Part of a small language model's weights: 12 heads of 64, tied embeddings.
Each number is 128 + 32 x the weight over its row's rms, rounded and kept within 0 to 255. Layers, rows and columns count from 0. Numbers have three digits each. The size before them is the row's rms in percent of the matrix's.

# q: layer 5 attention query, 768x512, rms 0.0367, rows 179-214, columns 192-255
# k: layer 5 attention key, 768x512, rms 0.0361, rows 179-214, columns 192-255
# v: layer 5 attention value, 768x512, rms 0.0297, rows 128-191, columns 192-255
# o: layer 5 attention output (transposed), 768x512, rms 0.027, rows 128-191, columns 192-255
q179 110:107088150089090088177144133106088088154132159152160110085086106160133113136110098150168152085097123141211091153150129146150106139108192129129126136105142181116105098168174105084152143088107150
k179 127:154179133114163174068079124165084155151104107192163105188110102073149195140165119161126100101156100145179116136168164147116178187158132134165133108118147139177154079125126158174112119125125140
q180 112:145148143113114120161094124064109135136129124127134163148140104151137153104136109159099160131085142154159127131164093136100119106112111112147112063107138087140151112161191154132098134113170102
k180 122:138182116132160184122137117089129142110143099151143120108127090045106159131155115155075129107148121077140082149123133133080181116112070113110129089102172107203121137115165125139144065123170114
q181 112:089154124116126119144179115080130193196136131154150150160076092147116074167134177137079146101148101115111101129165129145064117104138104130170092147128150063069133101182151137128140132159122146
k181 130:066136132178120167141182122081131176102146135189104194138127155186137142163188122140133169093132130112089112106099136079110128115089166136131157119099150083145127132182089123142128151117158143
q182 087:136146150145101116148164130105155159205100118117123166125158114182112115132122108149130176116148103136106151169184137109131170106115101123141124150149080102077153116117125140148126182133106143
k182 124:177135143161124167108128162121169096158110102144118121149127160111163117153148131131127130127096101121093173047191140091147120128102102113145135088157121106060145152096119131130139129141116210
q183 085:125130136184166137141072087110142053162115120121103090108085107157148119168097173117183106136139135061148096173157119182145184072099176092129129161176149086151152133176146106162112074148133095
k183 109:142134148131127111168156155112146077141123065145080098125007181099128069202084115123115069171099141113118128160139136174132167151159131133127073106195173130079144154107142185114118075116102101
q184 078:149187110089119116167123143125163121159131117150160148135118182088068114086160174152126084154100211157155107079131174102170096128120126187101079153087115209119080143141146157109101164153171187
k184 107:112139131129141130079052129134097163131114142092133128120101108097150100121127130114121139149110050134168139111167156111117117187154138132183098121114107149130180081147167156162164127154139148
q185 102:133136119081115153160183084139155092117135116166091136132097176139138150116163126132121151132107169114150148141177066179124185098101159111114128170082147073171142020111097164119133134085119102
k185 133:083120121108147177116086139130171154120143126062118115164112178123110140138069156127145118134133181119116127129178103202115141147106145120160182191100111184156134147127115162148086070073120136
q186 107:127147181102153104085076115130148149157130171120158073119138090107083140154123086133129112154131096076116072138129101081185133121133147149175153156079073125134022152110122113130113102081090094
k186 133:116080150127172149088139162116071157159143149076153111130132109050105173125139080149149127140098132117114113117163102089114089157112148136098141105178146120055157160083083123122171133112126142
q187 101:145098113121078101154152147077133098121048099165086157154161140036158119085097068155094137114129119212131107115030138114127120124167108186144051114080104111143173187123132152165122126155236127
k187 123:134093105120125141156165135183149120100135166177112185057094077129111102138140121143098155140147110141189111077074184151112104107070140126082116134087089132141076105105189112115137085127159103
q188 110:188095135171128158159155177104094063110078140114097167081089170152094182098153209143128123104136115096140132100122111129098115083116092118127074123139105091107115132111124148162113070149128134
k188 137:147070181084141060102142153125089099131087181100125135024152177171124124085084132143109178111158138128150121119086141142108127082140092125124128125175136084100121141151134146103102049183107113
q189 106:143136135110109067109177098100155156104121124168184166122132082167162101157151123111080100112080128165138152119111198131187148113136083140176092180176163082118100127099126155097182134169119137
k189 105:166108074113132121146102137122178117123141105124172105112101093140130070168152170109102118157158147123175138117114169133137139153143134133122163150129078108132113067163177130173151077117137130
q190 126:108136092122113145123128148134136137083163125161154132142114141122143092141118173102190111091175171132152132141150151144121096136147140127103172176211144159109160166146078099130110133170140120
k190 133:104152108126097157149148168116099099101101133103079083165143097178120090133185153132146078118151133117120162165161168135131112223120162125106110159200053144153135109204133074148143149121156152
q191 105:124163163104110089125128157099123128088100140167119142065154132138080152120134098120106093103159168156137107089155140120090163113141157132123120135114141117117139171069173212134194151089223156
k191 127:130082144154098094157130152086151120076107188144142190123105092142134180137155102135119102112106138127159158083151126121169121104113162134187134114131111169138128181080094108163176164134119187
v128 093:156100137163102112112133160096082119138103110084145104173143159147171115116098121055120204121131169115090120102171161110136158102095132111160112072094098112152111110180175119100104114172109128
o128 165:143155179142121094143138118138056093116152137111115129169196121130128112159136094060100164149115143142104095186135112131129124122110113062112111104114100112130147113139103094072105067190154067
v129 096:161137126110121087103139140131154092086105126175120179132108133124137108146123112135140115170071118167137095124098102145158139131084075130009117158167168083140206141130085220172121131107126146
o129 158:091117159091079146108181111139147099092144097147086109094090163102089104126142129186140105134150108169100118128105076144085113116182167142026095153163161105121128168079156174096131146112073083
v130 099:148146084083168172058127090086144161156076129137108143155098151122135185148135139185192084120078155156086093120134093170128135073109084122059096131144117128127141100159158161069082158067165113
o130 088:188203054130145180095175135096160154172075121094111177147082156084103096128137158168105072119103174110078185118109125185120122115142128141178067138171175161087110163161140109068142114112136168
v131 093:062123076173203091124060137061166103114087138153161144057115126125125078146170176158148207123163135134169108146157119098054137125110196111129124181157162126155198122128143114112128154163139102
o131 158:146169125064176127077140140138134125160150092159129132098089087150136129135138136129143157123158158115071090139146155154121111113119151159134092157202172099166126145156148108174172135180072152
v132 099:178138140118173113115148157121142106094141114180118109091109133071121084127103125067164099094109178124176112135125145116132147143129125129111133152179135066126161140166134206088119106129143186
o132 158:133127163137165156071156137123112117076120122139115093151124154137189121083092140073153133091116148112130167138130085140114112121140092126083046136159133154115114150112145151135098084165165134
v133 098:168124154157094188052096112196162149129068084180133171119126133176139137118167106077157159094202120139155130135164166120083117182153141102186120142089136135047173081111112092134062179133128164
o133 152:154100089135127094120122135150080116161097135147179107098091134098163141098142122106150191070100124102140138124106144194119151161071070079167134160164130139130180097131110155113138163108142059
v134 097:109124152040137086155073146149126124139143104132199103175131108122162130139137135128141121136183199125128086140127067152144130096121099139160121100140124085076109083106178135116105173129145124
o134 156:104123132105101173129147180157149099147149171122162157179073077133112123075174137157109162151164111116128095167169137141159124117160184168175155136155131114109168161112123209104085164042079145
v135 092:191144134142167135198074149074096089160107175102116104110165156119167144129089181142085088115047147175139086104137093045107101237144141103117143102183112131161126133094083160131143102143069091
o135 153:149145123160116044174135150134131130168092136112103116105133094200128155142077119140114132132134061152147108158112153061084133188197120106144149155124160113195146134151087207143104135167093159
v136 095:113087128046124164197126120054127112086099146146138132112128099121184148100137138182148065156178165126099143147111112124139113038105091113143144115087167059138157127090140180138148165084141149
o136 174:197085072106092147160123115115133157097096121119126136143102120087162112086178146193199084169123078103176176074170163163160117167188193120123132148144110123133151159096152208164108151081103083
v137 099:122126126120133094038175106113145129115109080098118151088111114139156139116099109109190117087051108128102076128118122054183131145160137116172138091122147097204118106153069111176138077205056133
o137 172:122136071065110069126239136118129121121150095129123091124131121141154155155118130126150156119097171123076131129129093144082111126126063107145149138142031161166097154137085104123157140150163106
v138 100:164151158104157161139131156144050134086141161172126143192186146103142155138071151108143134084117179129087117121142103074222104119129111115135077097142120139178090193103081106097115141051117117
o138 165:206156173195128119157158136157151123113098085118115096120144106164145190130147116109137122166137135147143120172151148033152088135088131160089147084145133113158108156176085139101178111135120058
v139 088:138117142082146085037176099082159089134153157128127155122129111148145134142141146157068134130125149092136138145160100116120149115117173112089175183160115118105121119145057110081145186148120122
o139 149:182176094117160097137152125087051177127120132124174107116091141141176116141146169154169159149089131074097140084174136150111200079160187087089111156150147114094169149100113144099073182119134102
v140 092:145145145072102135161154149143049196075105124134130157196114113087113149126142179163127085145143077118153093124091152075112107075143162130163101062116144131133112143163119149086090183088132161
o140 161:138117114130070168158102142172090205105118099138103096182140124144106142116154172131121109112119092110096089122102180129137111126089112081136125099173104118166139114097124128049112173110175156
v141 092:086114139136123124139130145164155145112086175097175132139085086114139091149149106105128161136103116127103154104127085155139122115090114130081096254124101129125111128110133180104115105074129151
o141 136:074118143107105147072137135128165167191155182147182076156110191141072093097131147128131132105174105126169096063081160153118045128139160198109098150110188087058113141123110131100121114104100148
v142 098:090112172168123086095134138128076125129133151097145141182119147121187196132087179115140123122141099121114107153146136125200109143161149135142159199119124145164133106100175120134155141088110127
o142 149:131085152182145142125131129109134141118139127098152128127095130150148151137137154166119151074141105160141119100131128129178111146148148110108153122105169128143076116098149112154170096080108116
v143 094:147127115186118138160114125142127164084151110141124099112111097079134097120113118102132116114136149117087106106083162102150136070180184159082079099156138176110086232085188109142168097189125142
o143 136:133088204129048161177155105116113135143169143135182215114119075119092154151108136177103087121144116167148068159124173137135107162145132209144111145113157108146116132138152144155138096090166173
v144 099:150176131082134102149115096133078127086114155177157103085140054105089104124149135112130159075117159152132197141104110098162124121121107126121055131124121119149170107078093154151104107161132121
o144 152:137105166113059119133149113109139107161104138144110069073139127120078117107156160170143099120121138144153134150186174121124091182153129158162151106127162063199171066110153148156079138138054108
v145 116:117106097155162081168185132098141145096026098127141105147136175131113127120114117057163193110110082129088075131077111146112130138162123109132147123128141107144113160152108091124138088155118123
o145 089:144180114160170094146172124113202171113132103202122074168075144094112099125120118048144201109153134129151092105135132101118094129135126113122114137111149157070103162125152097153131147124119116
v146 099:098090160114136128143164147145044134128123136111110146149136048057171120140130111129148073077175119147158095096077126137111084105124137155112123175149098151128069186135139098142142166147076170
o146 165:130091169103133171119175169138115123162161146121156142131145182104151151138144056136108128174137100126192161140128159140182089176160134130136120113148163097133100124182139143169142161116059131
v147 097:094097086112091166073122142094065117174160162162123121105098133185131124130146155155089113150183103110131152150132145134161138134140100139054114138116167139106155109091158141188117108186141139
o147 155:146116098101143178089114150071093099121121179108110123117112123154138115126106149227080112129149142111104088158158183126177098131135103099123132160118128102099158109131115117154172122161141158
v148 089:094106118104149168230098175129146103121093151172184160062106172111203092140125195155138151146130134110173060128120092152059130102104115152120154160119126137119093133119096194064080136113115126
o148 147:109137082140123142141095111171095153089110092119145188055145109147138094123146147151119125148130172132169088134115123125107167091102189063163180157161097115106156114107134162159056130115100106
v149 095:176147071153130120126151107099158076149120122126094133116117172127150032122116179123134120116070092141134124138111123144111177120153153164099171129092156132190133184101145098172170066189138088
o149 176:118133090134136065174196140075064078175151091113135104164130092125121111176056151145148164097107146170142130178117102091097184172133131140062106124102101136214100159109093089153178115128100137
v150 097:171126109065141143138128162103110144109126117186127104141125111118144122154109133095135169177107065144118093113147138123126088075171098109132120107147067118138149209180108117120169120114153105
o150 154:143143078103094128105163111147097152149140106096089078176111161102148098169124135105123091146125109114160182187160130109121160124127153086108085121112148102162127212180106118105140143123099120
v151 087:126132104127165132145173159154171105129091148112126109135107138101100136151076157088147083171078160088114137128159064130170133136155103151094075106116176163082015153091164144085074142099143128
o151 081:165125083092099151113148097155140140121153134148157147135148146090113149089114146111125110155119191150108155039178205090111038112134108157115084108137155120124080136117172097077134117079134159
v152 090:186191095110087196047100100112120092148169142129123154153164181167146094105130079132066141183041134111133087133106146160006110104090122117139094160089097149157124161119103145165133158070107117
o152 152:175148082174142146098146119152136088146123184134101095095083138157138174131150144142099147127051090137152085139079067129131134109128217146130181127128046150128097092124117121135110137169115110
v153 092:152130111118163097171170161118150092142113108140153112117139172113116098140197088069125162145134086132140140140097137110218101142126184133153069158090125131121095155079149160124058140136122131
o153 158:159160151106140135142140154073170145123106133127123111128158130111130143147086086120157152144207148145230170106091191121190141134135121176123146136141061119175128155153075199116098172068121148
v154 093:179109144159177178103119082137128120121133128168136152107184166100181086097173095119089081110078074173112079097115133123168143142139159110049149090150069127136138156109203105124067095108138132
o154 158:109115102208134112108176103163147079134067104120101144163154163113140125140145130118147064124111069116148169110088133121165077194171117117098156146124101173161112111152152057147130110044161138
v155 097:129121151107079219131157120118157133138111136107130142141139120123199114130101132161131127178150170103104147132096167096200112134182171131139095180095116131082115141102107118124116115148170118
o155 143:117139097113166153167158118049150139143107135141132113173128104149187120091111157172183118156144140136119150150175152101160111124102175167116097130120114155110147131073053119118183167095089069
v156 093:111159123104102186153134122103089133094089136125090164161183150133158084144128130142092177137166183101064090126141133178075084208111165123156168087105077107079144126113211176135133155137136134
o156 142:110120114131088160151102176145080148148132107114108153138106127123172153133141122110061077135114116155112127153148128150127074181133162102134152101151145171153087148130118133142101092158154130
v157 099:103136123113154148170124138174161128151148118065108145140112099148145101141173115136064089038123183161105185129112127164065150098073093109153141194091126128078166080128099150131099200140108140
o157 160:156115138140164146125130134116097099177149122111113145136163093131152170128144132127092143107084158084102185116080151228126175072088149108194126165156129129159160137125151166122129205149118148
v158 093:047174133137105113118093133111177143125085142134139143121148068128111134140128158140130097186132091133110133091136140117134152100134189143089092115116119140113123144166089148126100067112143143
o158 149:105150161132131168136096108075096164119103118059133168103082147086153104190159117145144089205128096172093117086130142123169140165153146096132033090070132154140183110152084074137119052078098188
v159 095:124120099143120156062163073155135156145177132080099142122120173102103114124109068150166125131126149092163120132198180112167121128172156156120120102122123147081161126092171138128156175191167143
o159 164:091107097152150151119166126096156167131130162081133147124169198094080167142141120160150117137154158116176110113142127176192181138119131117104089130153151137081091133127175105075137150126135183
v160 256:164135127145121099076094119116109135135201142113123151087189117122142126114220081133105189095147108153167136110117135125113131155114149123151158152107120137202176102125095125123224142129140138
o160 060:142128154120090115134135102097089145179080180184132092108159111179179113196136134114169133136130088057114116157158120212161201108132128127108144125166096114146123143131078094139106127150137087
v161 085:076111115167094049205237137169136137135101115136115070153115152120166139155059166105144120127086161104105114163172152161170117087166160193124082120127186138083126098098123144089074110082165121
o161 095:121127124132105148147175217124115116169174101081160180146193193069116204091114106129105109110137187160137128142148211075143091109118137196125120089153091113095121101099151139122145118096136127
v162 092:020107088109151160142088118147157138159088129138177108213112114138104186131150108162118112102125121152204115130124140122133109138143112141127121104137177128106083053146120034139163118165089109
o162 146:153094176127176157118171135187182149073108150089136114122158085177148136155135077109142146110162153103135151089148117131130094180125088137118100113136130124107151039135108129120123152165147117
v163 091:202071072184072092135118086131094132151075143117143167136090147133129164127168110142104149124136155163082166130134125079128150135096092100135138144112163130183189088048047131138147123093107107
o163 133:144116117137074174140132051162147153125099095162099065078109079152116125148120122137136157112096142128132054095146065137166147111109195079123159152160099140135154157133076165128100089175110087
v164 093:169192190051069128111160117186187178110133113151110054207135114151143167104149123191129132065166091119160086112076035114137110108134139137156044145136075147089226102141030083159103142127161132
o164 176:137118122114093068070115177135126163154108129126158089124128061140099161077156097202112106134153116087112137104131132162153125078122152080178130081078110201153255159120116158121091115097162109
v165 093:166126106096109121138200141157122128102117111171113136084157203081123190127174174160125121137154187111108166153105131125121094085124145129097147098121135086091107105054109119105111173054160125
o165 151:133145177123127102105125151184094149104122083118150183111161166102074144130132165128148066148115130127112147167105148152121119140121092174145141127191150075140142187095108122100184122122064176
v166 099:147146130109169126173169159087107100135082149154161135152136167131129159114095135112146121142162096086096132138126189133115124162132086107084075122111116112158124133102150145116116079098147140
o166 096:149152101122112123110113143187144143131123115120107095114111168059130119109126116136121121147113142178128148083197196153116097108133117179121132103079114110158094152125118131112075178125129194
v167 097:152111110083152150096154099127088087142105077190094159142115181152139133137161136113132122116116101104111109129093144147139134138187149134152091113101181186147124123162143147095132181184118135
o167 151:146150144132145132099123085125138073123120132202133159182135125124118159168118088143106133098160150148160161150094150162111138089127100156037122121097138140158083164154102139142157167062096160
v168 095:109156133131095160113107110152131120151097161030143119139081143158165090127095075105178171127138061153123149148107132101133120110155094118103098117152135119153082101171187049113184129149089142
o168 149:125144148090088127120175142164135137199131167103118122127121105103127115141114131102125190198124138099112135128085054134128162113150147091143122128159183184139061161168123138145088086100176138
v169 095:060127103154173137107165153097137126104087148113134136141117138102145145144090101071147153173075104095136149099127143133165114105159204132076105101135084098130103191031137116094103146103125122
o169 100:142144145119086132099169127137173095123198119129126171160171096085088174104144102051079110143179161165172198128124104112115131066127076157154123140134110150077107157138200134117147149116107198
v170 096:129146069139113051132055102170171126107201152167108142144098065119074141144129150128088148123203127115121156121127147128109133144140125138092126179115143120155066127090203140130100135161135111
o170 157:102111100155114052188081174161135139058161182178124136108118131118087150088101116132107125116170168089108138064111117124165142182101090217154173149174101069145077143083090107140140137113122142
v171 107:161136167181131148101075083128092095168150106143095124110152123136137093106120185158087148074184128141170108121155162167102137110102099115181175182088095090113167099105125183126125137057135084
o171 091:078124131103119103125120123134152101134041129187142173136135154101150090129120160166169105092087083101150096183106136137173160153142135185161153133154152148092117047086134155075117116142124073
v172 095:147119095190133128130084149106143127213158145147102079162093098153111096115093178086131036123115068145126149160119155178137148171123090123164089159086200149101107154140136154145134144140109095
o172 176:116132057126137119143159153146123064156132139182096146187158141154166122105089143105124155078104111089091120186108066124127054190170118162087067141091111147102147184109148114097197129179126105
v173 084:152138144196159145141085166146203112183095109090087122134120121176148129096123164122156106112191112115087106161142155137132118069163183127170157128110151106084126179077162113156116146097102140
o173 132:113169141149165181156091168104167082124215130137134141180123134085161180104169114073099099166109117140109182185105121149143137121087098117133134134191045169126089157161172100133157127130081123
v174 091:221173146130111106093106097138128111072135127144111142146127123124180082097172146069122143066086086144108128128164132148139086176080170098079145059141167165157157092165138138167129126099120126
o174 168:134063141148128114108139118156093127113155069111118118067160125155155133101150102149087133137146091130144122068130144148172131100152135102121172156136194152174151093116106168192135099100138110
v175 096:085073138144116202020171146088119123108181141160150153133113109131116138134132107118166168155130172109142127135122115131167122144110157144093092128133136163131124179074158129159090107156203135
o175 154:097096077067127159113109174122099133114113126188175163088090058188125151116109134161145091122128108134186116101165170106130147124150156143092133140136122056157164142124142121132114123141175099
v176 098:091121140131139081110167086067192087196129143048129183106096169151134159128142125111145144089158102098084159127114176122183140119176176130160123095117239134141121075140135159159102120127120147
o176 167:110118117116170145120162142050142117121138166093071115125115152105119164159117135135102173117126164118092081132081124083123138148112090136104088124145133107168131096116106115191220105191101135
v177 095:146113168130126117163060141120072097128082054137163101127174102140158130137162143115170144103187107134091149136145172127141136114121112078166178093147140132189156156114124143133135084085130101
o177 159:125107142120107116146080163119122126127116093140140122166142128153140185148120159106183105120113103141119143154171111175143120120117126115110185098139120107145107116167146152126136049141128117
v178 088:115126092143089137136105130124132191095130143080141134132144142097172142116174128109143100127085124163169126108179111116101107093098159117127087178164157142131111113126192105154143142079094139
o178 146:129157085137074110148066205132141174140148114146126124094114141189144115102150141159171110169138061113144115108060128187140146140132130058139125155162171114111111116143150140101080146105094118
v179 094:153125096122055136163091102165146129118083124218121129137136104149131056118123125076112143131188123159157125136116116122081127222130153142072177104145170162102105163109089143129153103102146120
o179 153:187114125108115207154082100145066124149104188166163098160163145155141131098133122129160136100137092101182136109104169144101145167125150109113125128219108169059125154137130122172158088094161111
v180 087:102117128093100153175065100054120094104167131128116105055129126185135152127152137148120158136145158146108133140112168143162127128132041105079138101118058126159123146147141161131147129073138124
o180 149:156130096123172070179120126199077134075136063077157154118164168178140150114082108139164121168138108109110152119119161090095181109186178108145166153119085110132154128096132143120111114129108165
v181 096:142094178172152116093176132132185107132104170103158129130130160101140193129082123087152170173161114154104131129072121101099132127119144164143062169166093110086097126110164138125070117166140088
o181 153:097099160133142171092126128151132136073131111119126110077050121136105105124157111111143117117138131220111145119057162152117064119160142167148096133125065079065042137180114100135051061112111110
v182 091:098121112100146138107134141116071104118102154134116085088157147112127079108160150144140137173082095153167097139142069115089165197110183134127140116131124135171079112148169051068152104131117116
o182 149:113128137134057082095136190177144067179154058132131098107161132174134112179129103106078104159110069150200099184155065159138195124138092029084144154154108132217158233118101139167086111121131181
v183 090:156102144116103085087198175176135123132169122117087112095126166165161112091122057077128181115120144126135072136148044078130148141140161107084153098108111115109078083181113138159151135124108115
o183 144:124087103130099097094186105064128134107105139147133110079151090094148124100105130145142106169083097140133146140103042129084177127112143071096169118105110185103116070107138145190129080099194124
v184 100:127126118153114142126146127131124117153077082065100169157078140121113162129119177167154104111163082111113135135047118152122141131123021155194114123123131109099174129161093165092115135093130131
o184 152:130161150084131102143152109086139115179099138128103116160096136094070129137117159160119140067120168140107136082082150067097160109093107210130106046165134114072074199117145126131148207146080117
v185 091:159097191159081145178093129155153123173123123222112163184099129114181050114210105124170160132130101141141111106087097091111119129139083150163104066098144113183138099217102114103099155140113137
o185 146:149056176150184126105068121145114112143147105174121143152077095148135062144126203136141188152148167095112116137066099114141106144148163085141126087165044110175136124156118143168081150165115105
v186 098:162112058093094161107179098141179143109150142092158147112102166085135164165110152094101121041092110132119201149101112101138121173109113129192157053149181138158114195087191143147179133142110117
o186 161:151170098120144117125150098132108129106156129148144143141134143106179189167087156076099166076104084104103131135113086136177154086086183045199148149177120145170097236097181109172158213155159116
v187 095:136126150120105194118136138124182134130122166034081098098153093127157163074125104037154086106146094074157111148146146120172121218161118120153149121131086112096138082080119088151105131160138147
o187 164:111109087141197103122122122152120093079127180061133103110116114121137146099065188073141114111127067157148154143138163158168132184132053148130120153133078118150124107121115127165117208123146103
v188 091:059106132145149089140193096178110137086190131096093170193105118142153163134126139170121160147187176150182131147119158135175122128133110116108141135168122102154110106142132125132154160148138123
o188 150:154103138142106096089113102149136129057041125136103108188129180102149146120143115164140175184160133130095170062094124134172099138141158110102206124175144114114120108139111146157088117150109154
v189 085:182086119125090115132147119057107101104172150121119100103154136122183097101194155161127157077130177137208114105168084133157129173110133138117162116136113119121138076165096125111201131070123107
o189 084:173107132098085110161134109094117151119122144176126084110138126172097090099126164136210098076134081109160132102156125222151161122129137093133167087140090123130108126143121159096108127176121073
v190 097:102111088086083120108114131163169188156181134095149121159154090111127084146124160139126066171135122118100104124167126197070128114116134105050073120150119123186144079055097115173121124057104131
o190 164:070154124161155129138103133173110129140103127091122177178091160118166120132177118087141053112108130083128130150111153129180087135130146077063085143146104151156114118129142102104152155104071154
v191 103:056117129105146110148235146186106114125125118176129149128109138080137115122098139098145051126157089110058121138095164156118127098132173162121109168112155152095158096122121138116127152147123149
o191 105:095120150116121123117160115090111097168145098123135127142137161124095163163100148103100102113140151106077129103121155075121103157163089174111159103092177176083124126142163133154146178100136149
q192 097:047165089121161159142126126156155140153094111076110162135136148082138096106098076104130147120167096209154183101118109187094123158156132138133112161138149118170083143117173129064122099141146116
k192 126:104103151119107149111162145154096140124108192141126077135095132126038094066137121102100094142110110132133135101089105101146080131183106166126094100109121125078118108118127100148122153148143134
q193 104:120171085199204145152108193137136148128109094144113127113156177116138092078088181075149114095137119136126163104161142148139105105129112136121136119127166177123089144115166129119115062144113112
k193 108:100142196126141121108133191140103117174139164188151104131099137113087149055111134146152108129160158151208076096134123138152067107141112128092128122096097126141108104099134064125143208131199177
q194 095:170091154053085080079158081106140137085153150142135089126084101147183133150108122162133172122150153103129083126127154140123119189097147118114123122143098120151172080112128122165132159138135117
k194 114:110124114138118107122148076106131124167113056140105060144120090113175125212144155154177165117128105110122104188160136152105173115093150069136130133204124090130124075182120149182135064112083079
q195 104:106158089171158087136091142100184180108153153143175154114172160146041139104117159105162177120076127163131157115109115135170109120096079168129127080110111134074063139128093097098101119124115145
k195 112:125129095086085125153163154118120134120166185117115150106136141088114142031124095124128098105102148207106092090051078127119110130163107160138129142104143147156120122075157106087144198144187188
q196 095:099089212100094124137077115165115138165073104086109138187127088156130074105145102171105051153150123139129188164130119153040138149158127146117144155081157128095133123130129153117114204125117118
k196 108:091125110165112104123058176119142103146136206144176132153135135078098100135099165126116162115126184102182118097131129141188127095045125119200098095129133142137088074171153103152100087101161140
q197 109:119140135115096086084205140155163068137129052095090124163107099128086103150099108164146137113129138052167107122068139202100132096119148140090124104113124092139139103116096092142096109174137116
k197 116:132089151069135067144063085114178188160078123146128145121109077105128154142075111146134157125141115115093095197166096066118179155163148145167114157059178138128164111181101140171158139070116072
q198 108:170152144137131067135082158179163129173102197136087134087099150118161125120148185129145120071142171135138155160131131135173103147131055137145184179165132121158066154133160131159158100147134087
k198 090:157148160104095081088104073104119093074117154197127045163112124146123129114118125126133096103114144148167125133197074152134100139131134140142104075110128079145083100153130091171175147129160074
q199 095:120157134146107148099157128140172101105109100110124178124141158091121107123124113148187179137108148117132122141088132116125129064139106104065139133180121149179117137144124106101062093150161100
k199 092:115114161060115092126177117096092133171128102179158170077137133149130096109098131110071146115162119187118102168093067137160155165127120129110132124107157111112107048115132111153122118104163185
q200 100:142148148137052056126135091157117140141072165141120131112114075157128102149194155152142096126128129102129112175110117190119162161101147050151118114124113119084161072154122096203189121166109122
k200 100:176100145149148101091073125121056096066094083128081124161097099182126131183098107107140108163136072072089151139175130131089183104127131126166062132135150121096168195090164137174126138114117078
q201 107:212128102119161127139152145146131110118093135127106113141157154146158130131128139110163142119161100168152076124083155179115101145106086137095095159101119110145127057155157147151120099136135091
k201 104:174135136124128070124124124143132099070082125138135139113062085133087162130129121130187051177065099075116145121140177129133210130158085152104097172094140211159120160110179116138159170204157148
q202 087:117138130115122145116089138148057143147109128116102094180096149137125130098138082114169092103105082131134131139134051152121114193103084145210136141092197118208098136149158145182242103074062135
k202 104:114126076194165088155152169134175140048116096084094127109136080124118127134113107111120102056131140099092184068118196079194097116105093120144090141152106153119128202161124148137132085127139144
q203 100:133148199163112181060073178133165100127127133118107168157119176114079177132175137141151164128177112115166066084159139113110146152122126119096144110110090118164109087052119148113083145127203132
k203 085:111115133150097175146107122151138124178120130109079219074139131121181119115167148136110103150109197193086071081112109183105161129231142164118142154131109130091108110097139142132122183139167145
q204 096:113148145164105153154095097095086113171141088112101125151119081189160083124145151142150089141143117114156230152208115151119145124162189163199122135186110159123138132126171101183127065104076142
k204 072:170099162159144066135054098183117124105088130104100116137132134197093170103167120099139222124092112111145164140139155097116131132069144097186181148164123086139175145171138089094149106098127109
q205 096:133134181160053182158152127123154060126115120133135134147115141161184079128161128170129090199131171117106132151137130128123150077182183130134153097109134089113139144103126153127086132099133151
k205 093:152131092127128193134114107143127144166130128104089115150148181116176142133141143129077096168186112125123080140145133148077103159075154086133130072155114112113136072122154162121128141099113108
q206 086:153113058098159200141115110104156175090179098124149106115147126086093084096144055122119169094148092131169176109144106109092078126174118055115112110110138120195180131174119091083164102090158169
k206 117:153120100152140125108138178097125157086157117145139219156146167125097180093137115103150160105170145209110130093124166095108099118090142145120141105059154146117168113101136150099175147103180162
q207 087:121100111133111044156110134112112135090160120149143142114184148103104111079108068103130146196095147131165111103122135098129131059142120142119076148147078147154121163116141109103154131138129151
k207 072:150111063138119128155162129093180132177181060140134105167136157117138131087190176140091201153168160157165135112149127109127069106149173137151138096118081095066129068150129168158109092120112151
q208 096:115093102042127174118147138149083125158125159162156139093116149139163103128128140145088127107132154148089152156076112119137120170117121164060100160136130153104063135067097160098083165152167109
k208 106:128157094121127124138139102128166177110102155140144186131155108120104109122139107157035129106135091166118200115130140076158108179118148148106167173070120138131134152088122162054160122103083153
q209 092:156167172149118186122091118155107090136087108065171102170166093077151107111086148105190126105115036149134184127144131139163114134141178101102121103158087112190168115133158146145158121180091112
k209 097:171133086135140134121202127159107123082100113098049121101130137158180075154139104097197170163170130106097150098139154176173163151133134091110135115141130110150124131130119148162166043164162058
q210 102:150110163098170089119089155099125103090109115129162128082136078121086141108163066099118115163174180159110117145112183156136128058144051129115122199100145113116092169136186126122152160167087149
k210 097:119098067128123101103067124154121143115143095145170159079159115172187144160153103090094130177183158117086143132125157171124137191130166190146148159130102205135134098067118139070119117165149140
q211 091:098131123121179109082044152110096147103174162031141107156168092134070134131155128138118148125181145121102150111122124153073160118087138119126191102158080168200114143091135083159134105100105138
k211 090:158110023100163120105155114145201083076155113123140102149133210111146148118109144132134150099145071095129156152104095128124111092138108102069109085173132133084157138093119125155140107151076100
q212 091:138110166166129062137097133132100085088127131120162121147161131125088151098168103152111095111179138112190197108129147119160149103113162148160125139106081105077126132068160107153134125109105140
k212 093:135132095140140089120143150161165139093126117129142142165182164143121146086128096135094224163108159093134140098104171087125099062176108116149110086144122144126144121143111147147114116176122112
q213 085:156081141124151138133210134187165117093116174141099139119129188118140068111136100086092159159079148135144139118107135073142096167115138173164154204153081104095087110108134103125178151164178132
k213 104:117142076162134122138097138108128125159143159114172212088156115130131149067123156156034115131121188151118197082142145108138101103128127155105118161157123168111134132086151145067127179103151172
q214 096:063128176153115126100056138075118127102173120188111092079197082106076124122115125129138107160117133140099085153121122112125121102115147127159141151124094139077117126091154144120122132131143118
k214 092:220116154133121123076099130108151122120146157145151163120149124105098144110100168093170181108093131175122103060108145196120111175114136141120172126090122166137114113103107057093116068130125104